Part of a small language model's weights: width 512, vocabulary 8192.
Each number is 200 + 30 x the weight over the matrix's rms, rounded and kept within 0 to 999. Layers, rows and columns count from 0.

# layer 2 attention output, 512x512, rms 0.0422, rows 81-107, columns 256-511
166,203,214,244,212,231,211,241,201,204,162,182,231,185,232,203,253,225,204,175,167,169,224,198,219,231,212,164,238,206,192,145,209,192,243,198,189,221,186,178,238,220,227,199,202,239,186,195,211,203,226,162,208,223,203,196,178,180,197,215,189,233,187,165,233,181,180,249,234,185,241,168,194,200,211,204,159,217,226,232,195,184,191,230,244,222,241,211,214,234,159,157,183,161,198,212,177,224,223,264,154,162,189,166,210,181,205,159,201,198,211,190,217,204,160,201,200,210,245,184,215,135,210,181,166,264,143,209,182,173,199,178,225,177,201,185,170,245,206,190,239,155,197,189,212,199,254,173,193,183,187,221,171,243,222,205,150,190,198,224,210,199,197,184,248,194,208,188,165,185,245,189,181,231,193,190,238,196,192,244,228,166,184,204,187,214,173,216,198,206,262,203,214,240,194,256,182,169,207,249,199,223,235,189,223,145,131,238,210,171,157,180,247,239,215,167,202,216,155,173,215,214,170,209,170,216,217,175,206,246,137,234,177,200,193,185,235,167,184,162,206,210,168,206,225,196,175,218,179,178,224,153,187,168,218,207
156,227,181,185,175,215,217,236,183,173,171,172,226,171,193,214,205,215,178,249,171,166,227,262,216,187,165,173,125,277,163,186,186,217,240,151,163,179,167,175,209,233,228,204,201,206,161,204,236,188,142,120,198,160,176,197,188,210,192,227,198,200,144,187,211,187,133,179,150,206,178,215,215,256,181,206,180,197,237,185,229,198,197,213,261,182,189,197,220,252,216,101,222,151,156,228,196,250,243,172,272,220,211,174,196,209,217,235,130,204,254,229,205,266,144,210,251,200,275,152,184,167,242,182,232,238,241,157,181,139,201,151,203,218,296,222,227,234,158,179,183,189,190,157,170,159,220,251,171,183,218,208,181,135,153,230,217,218,177,189,192,182,175,227,175,232,154,183,170,203,219,197,278,199,142,194,180,216,154,165,165,125,203,212,184,191,225,169,189,244,174,208,157,197,194,202,182,170,244,248,199,275,229,178,192,155,195,156,158,193,232,268,242,169,140,162,164,232,220,175,277,232,205,171,244,154,203,207,162,172,183,179,231,184,228,305,269,216,224,166,198,196,288,256,229,191,205,191,218,132,193,185,161,240,170,273
235,263,179,144,222,174,206,158,162,187,146,235,165,236,248,194,177,255,200,217,212,194,205,236,183,197,198,193,150,168,164,189,203,247,199,140,212,150,200,209,224,172,221,240,231,200,178,206,218,196,205,210,254,196,211,188,181,169,242,237,203,186,182,194,217,239,177,194,231,254,217,241,165,241,182,254,197,237,182,191,167,221,215,243,176,185,216,179,224,185,164,200,188,179,224,159,155,194,235,169,256,194,195,182,155,234,244,271,169,172,208,194,233,191,157,251,186,224,215,273,238,291,196,241,248,199,254,192,169,208,215,179,266,220,182,177,200,169,167,148,191,176,177,205,165,159,178,211,183,208,207,235,217,194,188,206,145,220,205,180,247,169,246,192,196,199,234,206,192,219,227,219,168,232,213,219,194,179,231,276,203,177,181,185,220,190,225,190,260,201,275,216,161,136,205,245,172,162,189,186,205,217,211,215,201,216,195,162,209,199,157,168,167,289,237,190,259,216,162,186,247,202,180,187,179,163,185,197,220,228,185,221,242,232,204,171,222,274,174,192,226,259,235,191,221,182,244,169,216,128,204,196,215,202,245,237
184,271,270,193,201,179,234,233,231,186,184,160,189,191,177,188,209,191,171,201,165,167,248,199,215,191,217,230,204,198,161,225,177,180,255,262,167,200,176,164,191,211,160,178,187,149,230,169,170,249,208,211,190,167,174,200,232,201,197,170,179,240,209,192,199,228,183,159,193,144,191,191,200,122,231,206,156,169,237,167,193,194,208,266,182,205,217,233,186,215,222,207,156,153,211,213,189,219,265,201,175,192,218,189,234,224,184,180,100,211,242,217,220,234,171,163,237,189,174,179,190,198,168,134,219,188,211,190,199,173,157,236,225,189,154,243,193,208,187,160,164,226,203,199,183,258,149,203,182,219,208,211,218,228,208,236,196,167,197,150,191,228,202,181,203,175,183,235,239,214,194,172,202,190,223,272,221,202,237,192,229,196,133,254,164,255,238,186,224,168,154,198,259,275,214,184,198,194,230,211,190,206,210,245,142,197,202,220,180,264,207,180,183,170,214,205,156,183,191,218,190,242,201,181,247,176,218,150,234,255,183,227,233,203,162,234,142,223,144,240,185,235,217,204,221,199,208,204,209,180,218,199,195,193,250,214
184,193,213,202,159,236,218,139,234,156,240,149,204,196,248,222,228,202,161,175,175,226,224,206,208,234,246,241,198,156,201,210,224,225,214,177,188,203,171,156,220,180,220,194,232,217,212,217,184,189,192,178,157,208,202,180,207,182,217,269,289,224,231,227,153,189,155,196,175,219,178,162,167,223,173,188,192,200,150,186,222,214,201,228,251,133,209,160,168,232,221,205,142,233,216,164,179,141,191,209,171,272,166,182,162,177,233,144,176,131,157,183,235,233,213,220,220,192,221,165,247,217,206,236,248,225,250,199,125,266,227,188,227,188,219,207,202,253,198,263,189,140,171,168,190,179,195,218,217,176,123,215,216,203,215,213,192,222,194,210,213,159,167,189,174,215,196,202,251,190,192,181,166,170,186,126,191,220,234,151,192,207,170,178,185,194,175,219,194,219,225,211,168,204,188,198,259,171,199,138,211,216,208,149,164,173,206,242,147,204,236,204,196,179,222,184,167,270,250,204,169,169,222,193,256,239,178,213,224,192,180,214,195,203,204,217,164,179,233,200,226,197,210,186,154,200,175,277,199,193,184,231,180,284,173,210
233,166,206,155,218,161,144,227,235,224,191,112,241,254,161,209,146,122,213,174,184,203,178,215,204,159,216,256,171,214,148,159,157,210,150,223,178,205,207,277,244,163,157,139,258,212,213,213,242,249,197,182,197,199,192,254,168,209,193,194,247,215,270,200,209,226,161,215,170,212,155,166,184,207,184,228,197,215,220,230,233,193,207,211,213,179,249,251,265,204,245,219,152,258,209,261,227,182,180,213,229,256,165,227,163,151,191,255,187,213,229,232,182,164,202,218,169,200,164,280,194,221,227,241,239,145,267,243,214,211,201,238,244,239,164,183,232,255,207,198,164,220,182,208,213,174,221,214,183,168,203,209,197,201,206,204,169,215,142,208,228,158,205,190,219,243,164,168,219,171,230,263,193,188,226,244,205,202,214,223,154,187,155,254,174,183,201,198,196,203,175,175,195,251,228,177,199,289,153,200,204,229,184,227,220,213,197,235,233,185,251,238,281,202,253,209,209,221,185,218,217,191,224,232,227,216,188,244,226,204,203,192,250,192,164,202,194,220,193,198,192,249,254,220,224,191,192,177,210,243,200,275,196,181,129,270
140,266,214,200,208,216,207,244,236,179,206,227,141,190,193,160,218,217,174,230,189,139,176,208,190,254,182,246,253,156,217,204,166,237,191,222,265,195,177,199,212,175,221,184,238,228,123,233,186,180,225,163,183,230,166,220,190,166,141,217,229,237,207,194,219,189,179,146,188,240,243,192,202,161,179,224,174,239,185,160,225,188,196,180,168,161,165,222,246,223,226,202,148,216,198,171,161,185,244,202,215,135,273,208,192,229,217,185,227,267,240,194,203,218,166,213,194,155,174,147,163,206,204,217,212,130,194,195,241,222,212,227,182,183,177,175,202,191,184,195,178,213,141,203,175,198,218,246,172,199,192,194,205,245,152,205,211,183,220,190,216,227,167,173,243,226,240,227,194,189,216,207,175,248,214,204,186,179,248,180,197,211,230,179,184,177,219,199,228,212,189,214,205,187,206,209,170,226,203,256,210,165,205,181,177,221,240,157,190,232,262,193,136,174,157,255,229,181,216,256,155,177,193,209,169,188,216,166,199,231,178,179,223,163,211,215,158,187,203,239,227,248,185,245,212,196,170,155,204,208,200,231,188,185,214,191
264,205,172,208,196,184,218,221,192,201,225,282,183,170,184,240,159,172,161,144,187,184,218,216,169,258,225,135,181,217,140,162,205,182,174,177,142,207,242,209,235,153,242,225,196,237,206,149,214,242,177,185,171,168,256,190,173,230,173,196,223,212,231,209,229,211,210,176,204,227,223,227,176,241,193,202,145,153,202,222,146,175,204,199,204,251,224,265,168,248,189,202,208,218,216,204,220,183,203,171,185,226,183,252,176,162,207,166,148,186,219,225,191,220,230,238,179,217,186,167,248,198,199,270,231,177,188,238,163,168,189,190,185,207,264,147,229,241,211,190,231,198,239,190,226,231,255,170,200,217,190,232,185,165,173,197,224,158,172,180,211,216,175,234,223,197,125,203,209,186,228,189,193,167,221,200,172,191,180,190,187,165,228,232,188,168,223,180,203,154,214,187,143,178,187,220,186,165,185,198,164,239,153,196,163,147,174,214,200,240,235,206,259,148,246,180,208,238,187,179,236,164,231,154,150,285,231,207,234,212,207,173,183,238,181,230,257,208,215,253,161,202,225,221,250,199,181,206,189,234,211,186,227,195,211,153
286,137,193,150,172,191,188,190,196,250,201,150,235,232,255,242,185,171,193,206,181,196,211,208,188,252,200,178,187,179,194,190,260,189,170,210,200,170,208,228,203,172,184,215,196,227,233,198,181,201,244,216,246,264,249,202,254,206,204,212,186,219,234,191,191,211,178,166,168,168,224,123,144,201,238,171,199,163,245,230,177,222,198,262,207,187,195,234,127,185,193,214,179,212,229,235,167,228,187,158,169,183,169,213,246,209,201,275,163,144,181,164,158,160,227,144,221,167,211,189,254,200,193,217,203,217,205,176,213,183,256,162,203,221,208,197,210,212,230,146,256,192,121,215,217,227,205,193,242,216,226,173,235,199,197,154,184,140,197,259,216,179,184,230,175,202,191,201,166,250,157,147,241,234,140,175,238,182,209,152,175,207,197,226,203,207,157,147,249,223,194,158,213,158,235,170,150,251,210,226,198,222,244,185,172,203,221,208,166,202,198,189,229,191,160,209,169,201,194,147,236,201,225,214,171,245,209,166,225,181,161,217,181,192,233,237,171,178,240,190,246,199,231,205,148,207,176,218,170,171,199,173,205,192,227,188
178,257,219,226,218,249,210,185,159,203,147,241,188,204,210,248,245,245,186,301,138,197,198,198,214,249,181,232,140,234,164,206,215,147,221,174,206,190,225,195,239,186,245,156,198,202,220,236,182,193,189,241,209,143,223,210,142,197,163,233,189,204,234,186,172,202,187,179,248,163,165,216,174,192,154,282,212,246,226,192,139,139,197,230,222,201,234,212,202,147,200,203,209,205,104,166,189,220,236,212,234,206,224,208,242,239,206,217,141,246,221,193,176,188,233,159,153,249,172,206,177,201,189,147,245,260,215,245,251,216,161,176,215,243,228,226,172,173,195,194,212,207,176,237,216,162,190,213,164,178,186,238,225,202,192,203,211,189,192,231,168,246,187,239,263,182,217,170,152,225,170,168,224,149,209,197,208,208,227,212,230,195,228,211,192,181,219,165,236,171,170,181,181,144,252,203,240,262,238,177,219,177,230,206,197,210,184,217,224,191,120,217,201,193,163,221,202,207,235,186,162,191,191,220,176,161,206,202,231,230,162,294,222,181,187,231,245,220,208,196,244,203,226,241,185,208,211,212,175,263,211,268,196,214,124,189
202,203,221,177,172,160,156,221,249,181,168,209,211,210,169,221,161,251,215,224,260,216,185,203,192,214,183,224,232,192,202,177,209,229,181,237,207,174,229,202,189,180,177,210,194,230,242,201,178,194,211,181,198,184,218,205,208,197,255,217,231,203,203,225,209,168,240,175,220,203,216,196,220,197,205,229,234,163,187,215,203,235,200,201,186,176,230,218,228,175,205,225,199,186,202,172,228,197,186,163,160,188,190,193,209,222,189,215,199,202,183,260,182,162,244,244,198,220,217,217,204,243,198,188,232,212,204,167,178,203,204,234,188,194,220,188,193,202,245,194,187,203,196,201,197,218,217,197,198,205,204,189,171,207,194,208,240,206,199,183,176,263,194,223,180,184,202,192,163,193,188,221,139,197,252,217,158,229,193,177,212,184,222,185,150,230,211,186,203,189,174,203,170,237,238,192,197,180,233,208,206,215,199,177,220,196,191,191,199,188,165,163,189,228,145,220,169,186,261,196,202,194,234,199,206,176,169,203,205,154,197,223,187,169,201,180,228,199,230,212,211,278,186,181,209,195,180,218,209,187,189,259,223,208,183,244
251,204,203,164,167,176,237,172,179,182,205,229,161,220,189,167,159,263,201,222,234,190,254,192,208,204,228,177,170,174,189,202,251,239,204,182,164,237,237,202,214,156,199,163,246,213,162,216,206,181,236,237,187,252,165,204,213,193,137,159,246,185,201,219,186,181,197,277,188,204,167,190,220,194,103,235,158,194,176,174,184,190,211,158,226,174,197,151,218,264,186,197,237,185,199,218,152,211,232,224,261,156,171,179,177,153,180,180,202,185,190,151,213,255,132,229,200,171,179,165,205,195,195,192,230,268,208,243,189,188,225,180,159,173,216,246,177,200,217,198,203,199,239,245,213,128,189,212,235,193,172,207,210,224,192,170,232,211,201,208,194,253,186,188,192,236,188,186,212,207,163,208,214,256,200,195,198,162,166,239,183,199,138,218,231,199,143,216,225,180,212,232,219,224,186,209,144,243,176,202,181,206,231,233,158,237,205,213,178,196,245,255,139,219,217,183,161,169,212,232,242,241,169,243,190,199,244,232,222,207,229,191,152,181,212,179,197,171,157,195,247,219,209,192,184,193,190,155,189,197,271,182,207,233,233,136
150,211,217,221,210,219,179,225,217,224,251,179,226,240,182,220,181,210,231,220,204,200,191,222,209,244,119,137,195,238,251,233,135,188,218,199,204,245,187,221,229,204,221,236,200,210,242,175,192,175,203,191,209,198,198,202,168,242,208,185,224,229,212,114,224,139,233,205,191,177,251,247,182,249,260,205,225,228,233,177,259,197,200,183,191,184,187,216,237,167,199,177,150,214,207,218,205,218,160,224,192,173,244,197,168,188,145,169,188,211,179,204,200,198,166,209,173,161,217,171,193,215,177,239,180,253,241,259,183,200,178,169,164,195,216,225,208,212,232,207,204,218,236,207,192,244,221,232,198,231,188,198,201,217,209,206,231,199,228,221,202,237,196,162,212,218,229,240,175,217,226,219,176,224,207,179,181,172,160,264,162,219,193,249,211,241,195,235,159,198,166,193,193,253,186,181,137,248,150,255,260,230,234,203,230,190,235,133,184,230,204,160,225,174,184,178,208,206,223,177,222,181,179,213,207,164,220,179,168,153,207,180,216,279,212,185,252,188,195,206,195,172,218,191,213,204,216,172,213,172,209,226,191,209,201,170
210,132,218,209,167,179,185,206,184,144,181,196,224,183,183,193,183,169,252,224,237,191,280,200,181,213,183,227,256,200,223,213,171,213,164,165,282,227,215,180,229,184,195,226,195,249,226,204,184,257,189,235,202,154,189,197,253,179,236,173,209,193,167,158,204,141,208,264,208,175,303,230,206,185,220,190,255,223,178,187,228,193,191,222,176,232,167,152,184,240,237,191,195,218,236,192,201,156,176,239,204,237,170,205,208,205,216,250,183,196,129,190,222,181,161,263,213,226,206,184,154,216,166,248,145,212,174,122,220,187,171,206,219,188,203,218,195,195,207,251,229,240,197,248,165,150,200,235,228,156,167,171,155,184,221,174,186,170,218,228,131,171,194,174,178,223,178,181,223,185,155,210,172,139,213,225,166,180,193,197,234,229,187,133,182,198,186,224,224,211,156,228,194,215,204,254,215,140,171,234,159,157,218,218,187,232,234,196,169,100,198,162,158,216,194,162,229,170,160,188,194,199,145,247,175,182,170,134,208,220,168,254,145,177,145,234,210,200,185,187,197,201,265,215,177,190,191,248,267,163,208,203,194,217,173,194
206,180,219,221,170,134,191,230,214,155,222,166,175,205,190,164,185,149,238,210,132,251,167,202,178,159,211,222,187,193,207,218,196,138,222,215,193,189,209,267,260,230,207,185,212,181,159,205,176,228,301,191,169,199,206,182,228,244,175,171,221,182,267,161,192,214,205,199,201,228,157,153,220,224,206,213,208,218,250,159,217,222,196,221,176,146,249,173,206,234,199,204,232,214,157,223,216,197,182,192,207,268,242,253,224,245,211,262,225,167,141,151,199,162,235,188,155,183,162,191,183,207,205,201,228,231,154,236,196,147,246,177,218,149,245,217,188,193,197,218,178,163,230,222,225,194,165,224,242,222,148,228,203,191,173,204,169,183,189,182,260,169,187,181,215,177,231,146,236,209,224,172,207,226,164,195,171,174,234,139,222,224,176,202,174,187,221,228,233,215,173,167,180,203,202,215,185,260,190,180,195,142,184,214,227,156,133,225,169,284,243,202,208,209,143,220,218,186,194,191,237,199,209,213,143,175,204,172,264,203,246,188,236,191,222,190,261,118,178,212,201,282,207,199,153,200,143,188,129,176,225,193,200,223,211,185
256,183,211,220,164,220,227,195,238,222,156,213,228,206,163,177,185,185,235,175,193,171,245,168,241,238,171,174,222,191,243,212,215,215,209,171,160,188,154,215,178,155,173,177,231,183,253,183,214,255,159,205,187,202,191,197,277,245,186,186,179,185,218,194,173,174,228,177,183,213,173,217,199,207,147,222,147,153,176,223,241,188,190,171,192,175,150,182,202,248,197,136,170,204,168,191,202,234,226,207,205,237,130,195,171,172,214,210,194,153,174,217,247,148,238,139,215,211,240,108,199,250,153,214,187,246,181,202,166,246,188,214,207,245,207,222,229,185,208,226,227,220,201,181,235,196,204,198,238,212,182,176,168,208,169,227,216,210,166,238,185,212,169,213,219,234,140,201,215,245,201,248,202,181,156,220,210,178,218,226,196,173,184,229,175,204,192,227,224,222,245,223,182,198,176,252,155,213,200,205,194,215,298,214,221,167,241,169,163,186,192,169,158,213,191,195,179,209,213,232,192,212,188,145,164,167,199,187,197,216,262,231,260,247,193,237,157,236,241,234,219,229,206,170,205,207,209,176,223,201,210,182,194,162,194,189
183,204,233,199,168,218,190,201,215,220,203,158,247,213,244,188,108,146,238,174,209,241,250,207,194,205,201,217,180,226,264,173,187,219,228,151,204,183,238,182,213,215,166,249,234,198,196,150,182,163,212,236,252,129,181,212,204,184,240,202,207,176,207,215,195,224,215,208,223,177,243,208,191,153,210,176,219,245,190,143,198,189,182,234,200,197,203,225,185,167,225,197,273,145,190,197,157,192,184,161,172,153,212,188,173,121,222,152,210,193,213,193,139,180,252,149,183,224,226,193,195,285,188,208,244,179,171,225,225,218,211,208,205,135,212,253,235,210,230,169,167,193,172,184,182,183,203,142,200,202,223,197,238,198,196,223,171,191,199,187,199,186,191,224,227,221,191,213,163,186,180,196,196,211,159,128,200,179,244,245,214,204,185,176,208,174,152,172,201,204,188,215,143,210,197,212,224,132,182,188,177,226,232,160,223,289,236,187,226,178,195,205,180,166,150,202,209,164,164,155,166,226,197,211,186,193,193,192,269,173,168,201,231,244,159,252,171,179,161,217,247,204,187,184,203,215,188,185,203,204,244,197,198,214,196,195
148,255,160,198,162,181,214,235,209,271,202,188,227,232,212,206,209,200,208,201,194,188,164,195,198,206,159,164,183,261,168,197,169,148,218,211,236,180,240,219,133,170,202,228,177,216,206,168,150,156,162,197,219,172,201,227,173,234,234,197,207,189,247,222,180,169,199,189,163,154,199,229,221,216,226,245,202,221,188,199,193,216,196,198,139,157,206,135,162,155,126,205,229,174,163,227,155,210,233,182,184,176,243,222,197,251,196,265,183,226,146,173,244,207,192,184,211,187,150,242,166,200,240,186,236,235,248,201,156,198,252,251,176,172,189,199,172,174,207,256,239,189,156,198,161,164,225,214,181,176,149,216,218,227,213,201,233,192,228,242,190,191,131,237,214,176,230,184,206,176,154,194,228,250,205,211,232,200,266,177,202,216,154,200,217,219,214,172,225,184,199,248,200,193,199,202,221,239,203,219,131,184,188,166,151,161,155,207,168,210,224,166,228,213,207,229,195,177,193,240,193,143,248,222,200,201,180,252,227,151,244,213,187,174,211,165,142,173,153,188,201,202,175,267,182,207,210,207,253,189,244,196,178,185,216,215
164,231,213,219,169,203,224,223,232,199,154,145,222,190,220,193,182,200,175,162,197,204,203,208,246,181,214,186,217,292,179,179,196,200,183,203,226,186,221,193,170,201,231,200,196,162,134,234,190,192,211,183,226,243,204,167,251,226,176,144,254,216,205,203,224,205,201,251,223,217,205,227,206,199,171,175,152,210,188,200,150,215,199,193,191,154,210,190,208,154,254,237,210,216,200,201,242,182,199,216,213,224,233,175,195,268,225,195,205,159,202,188,178,187,199,228,177,207,164,206,168,214,200,210,202,218,220,196,219,241,239,174,195,234,237,194,191,222,203,194,198,185,183,204,199,193,205,210,206,166,223,203,224,216,196,182,247,183,201,191,194,180,188,180,168,200,155,197,179,213,201,188,155,174,232,198,188,230,199,273,206,242,175,244,171,208,226,216,258,203,203,189,213,211,184,217,199,252,201,249,206,179,199,255,210,130,208,209,225,183,174,203,169,203,172,228,257,226,211,187,218,144,201,243,234,172,232,188,236,222,169,238,199,185,174,214,233,199,200,208,225,167,209,209,144,213,266,209,190,160,218,219,234,182,161,219
212,186,227,201,184,207,172,240,192,205,171,179,202,199,199,167,162,154,246,230,182,191,204,186,252,226,187,179,239,181,208,178,197,191,195,166,203,197,204,229,245,187,177,164,202,206,218,248,204,130,198,207,192,178,154,181,208,208,179,184,225,173,244,165,195,242,213,238,213,144,189,173,213,212,201,179,208,248,198,174,194,215,193,172,209,216,224,244,167,230,159,201,224,219,193,215,166,246,208,184,229,156,217,255,195,259,210,141,223,183,219,203,177,243,121,191,227,167,174,189,196,244,231,195,231,226,189,244,173,204,195,199,169,195,169,198,172,190,256,173,199,232,210,212,209,225,184,208,175,197,240,164,206,190,193,201,196,169,136,183,237,205,233,160,178,210,159,171,181,227,200,202,199,163,208,202,235,200,250,177,234,220,209,205,205,176,262,215,220,177,201,208,231,127,158,223,221,154,208,228,221,214,194,198,253,218,182,247,157,177,113,227,207,210,217,178,170,203,201,145,202,215,196,150,185,200,213,136,192,240,134,211,191,196,244,200,210,198,224,248,203,137,194,203,256,197,226,198,228,233,206,232,215,239,219,250
219,226,143,230,161,193,202,219,275,183,215,213,242,203,205,182,163,196,141,200,148,242,180,212,188,184,174,223,167,239,210,175,185,164,180,190,200,163,227,167,178,224,172,172,242,214,206,175,177,200,194,199,186,174,202,227,138,194,262,184,184,193,167,210,237,172,158,185,107,202,271,253,259,187,231,169,181,250,212,211,220,235,206,214,191,197,196,170,165,205,202,229,148,195,215,165,228,229,218,212,201,242,237,138,216,215,145,158,159,275,177,187,227,221,192,260,163,143,185,231,202,167,163,168,211,211,195,218,154,227,226,206,212,179,223,182,203,242,196,214,226,178,188,221,218,184,188,200,190,205,189,230,202,200,212,198,212,162,192,137,191,193,248,170,115,202,194,224,153,213,241,222,218,168,179,170,189,187,165,150,188,158,213,218,134,194,220,144,148,225,167,158,186,261,229,195,217,207,227,156,250,218,240,241,173,154,184,207,176,218,168,168,132,203,189,236,239,220,222,192,207,188,236,228,196,195,244,219,215,211,211,210,166,229,208,195,167,217,178,254,184,127,242,232,212,197,183,161,250,247,228,207,175,185,194,197
192,196,196,191,231,184,182,225,205,187,216,215,238,238,181,170,175,189,191,201,211,211,182,175,250,169,155,192,200,193,231,206,128,146,233,217,205,140,182,241,226,214,175,127,200,232,207,185,206,166,222,228,253,146,216,152,230,182,180,216,202,192,213,181,218,183,194,174,176,196,222,141,197,201,224,184,164,174,193,183,178,213,206,169,231,126,270,202,158,203,189,205,228,259,220,182,174,165,172,215,215,220,215,197,198,194,240,240,257,211,219,168,164,235,279,159,200,172,295,97,253,169,220,106,177,238,179,191,160,218,236,113,218,219,218,224,241,213,232,195,199,208,234,206,181,162,186,229,264,254,220,205,206,223,186,200,187,222,219,233,165,233,164,240,182,184,245,170,199,223,175,227,235,171,208,190,228,175,183,157,253,187,224,232,226,156,170,221,193,253,190,207,179,198,191,252,203,227,211,185,159,233,246,173,253,184,205,142,120,145,154,180,245,122,205,184,189,202,172,200,179,232,209,213,217,192,161,162,212,263,190,191,224,190,154,219,201,158,185,128,158,230,164,250,219,187,220,272,204,208,169,155,188,183,177,191
215,200,155,238,191,274,215,164,183,174,263,198,196,226,174,242,245,162,183,245,213,196,249,184,190,213,135,192,175,218,264,193,162,210,200,177,243,193,192,179,176,209,181,210,163,180,180,260,187,190,181,187,229,216,138,223,186,229,143,111,180,218,254,179,180,159,182,198,177,196,241,162,187,201,152,245,185,201,177,227,262,142,186,198,172,180,265,227,170,242,206,176,171,207,211,287,258,149,160,259,206,219,244,155,213,188,194,240,188,182,180,240,120,194,167,165,191,142,209,211,235,238,236,262,289,230,181,259,190,193,212,245,217,186,270,189,181,197,178,156,188,156,143,225,228,227,196,197,185,236,214,199,253,224,197,243,193,228,148,261,242,202,205,200,151,210,195,270,223,244,210,182,174,213,177,155,228,216,200,209,188,201,237,186,222,151,190,203,217,240,218,230,196,234,221,206,178,176,210,168,193,227,194,179,188,200,212,186,180,258,219,174,206,205,258,213,166,180,266,174,158,209,210,135,148,246,224,255,227,172,254,233,210,195,241,176,168,271,279,242,147,191,187,192,179,206,225,202,200,202,200,208,198,266,189,242
204,149,231,200,198,170,222,234,266,183,186,145,205,175,176,202,180,174,164,202,201,233,179,271,248,257,216,207,172,163,167,186,189,213,195,217,169,244,195,190,186,180,196,148,230,183,197,204,178,214,242,204,167,228,217,193,120,244,212,173,223,169,210,213,223,221,204,209,190,174,244,160,196,180,213,227,211,228,197,178,139,250,211,172,197,218,210,232,217,182,201,212,200,231,214,173,235,217,231,146,277,216,166,170,219,235,216,152,191,201,191,204,176,134,144,166,198,256,258,168,184,165,211,193,211,186,222,211,212,209,166,173,239,227,198,222,187,208,182,188,225,205,221,210,167,188,219,181,221,175,248,229,257,203,146,225,167,201,165,177,218,193,226,186,208,164,153,179,160,212,167,254,199,146,132,232,217,195,261,155,170,150,214,162,204,225,181,128,216,162,246,165,181,208,194,179,224,159,242,192,203,169,228,244,201,250,182,212,200,230,144,240,210,269,242,228,213,130,264,158,170,208,218,225,210,196,193,171,184,191,257,189,211,248,256,238,201,246,194,169,128,190,269,237,166,197,249,234,160,206,208,193,202,214,154,224
181,158,189,201,144,189,200,214,191,208,149,218,207,186,176,192,215,192,129,242,234,198,171,202,247,202,205,207,200,226,168,237,199,205,188,150,247,253,161,151,215,156,216,175,157,182,183,203,202,173,156,253,166,214,194,173,200,224,184,232,213,177,178,199,190,217,195,213,222,177,217,218,211,202,248,214,245,213,235,200,205,168,195,242,151,183,147,195,157,159,227,209,126,230,156,227,172,183,252,225,195,173,173,234,243,218,198,201,239,193,242,208,149,166,228,202,203,225,260,248,197,217,217,276,231,182,218,185,208,163,225,185,200,179,208,175,176,208,211,207,176,231,167,169,177,221,234,201,142,213,208,240,173,179,204,236,208,174,198,232,185,181,210,258,134,220,174,205,187,211,194,190,179,168,161,201,206,156,177,194,241,238,218,222,192,207,179,201,181,241,196,193,185,203,206,209,238,207,189,158,185,178,186,152,184,170,232,198,193,178,216,176,130,210,171,241,210,235,179,175,115,141,200,203,161,169,188,182,168,234,196,228,214,234,196,201,233,249,234,203,214,177,214,214,228,203,228,193,156,206,192,129,186,223,146,194
184,238,192,224,213,208,196,247,167,220,195,153,222,231,217,192,238,217,179,231,215,201,185,177,206,157,209,103,168,198,175,218,174,206,220,173,198,193,157,220,200,177,126,241,191,224,181,208,168,212,161,207,194,246,188,213,237,208,207,234,262,205,213,201,223,165,211,193,212,224,196,190,240,233,231,194,235,277,112,167,178,225,193,219,256,231,236,159,232,192,235,238,251,159,193,243,277,208,229,205,192,195,229,158,221,241,179,217,200,169,183,231,237,199,279,266,218,139,199,198,219,238,226,175,198,198,209,198,191,219,199,223,167,200,136,227,162,201,203,197,193,252,199,168,189,211,134,223,217,220,163,194,183,155,170,194,207,259,160,165,209,184,191,212,186,201,204,200,223,181,242,228,165,271,148,231,162,217,179,177,242,202,202,171,190,230,222,245,171,163,200,235,247,212,176,236,240,196,219,151,218,214,214,227,237,200,210,179,209,178,197,156,187,164,188,207,202,177,204,196,234,230,194,193,213,200,180,161,234,215,175,148,179,163,195,154,192,208,125,201,168,188,204,207,205,219,225,163,209,199,233,188,185,200,200,204
163,204,201,183,199,231,245,210,237,182,202,206,154,223,160,174,124,203,198,190,231,155,141,196,195,222,200,193,215,192,201,207,228,204,166,198,178,181,235,192,171,182,160,162,234,186,192,234,248,243,166,203,206,213,220,195,193,221,204,205,182,216,160,182,170,189,192,191,161,214,188,265,199,226,192,218,196,260,185,180,228,195,200,215,222,147,229,185,255,217,157,215,143,138,232,214,231,232,157,167,194,201,176,184,192,220,219,230,212,163,229,153,160,232,186,154,211,194,145,261,202,175,261,178,215,222,175,125,226,206,221,166,176,181,202,262,251,182,216,176,180,182,196,240,204,204,166,234,144,163,222,196,150,206,180,136,172,228,242,229,176,245,227,193,199,221,187,242,212,184,212,211,172,231,219,210,190,235,207,233,156,234,247,206,187,190,165,202,191,227,246,241,210,150,155,206,193,185,245,126,202,155,201,219,211,202,221,232,182,239,233,212,220,215,229,226,228,216,242,238,207,176,231,225,164,228,178,244,193,181,233,168,195,150,170,198,252,174,208,209,168,197,190,208,202,207,209,209,203,168,221,243,180,288,186,177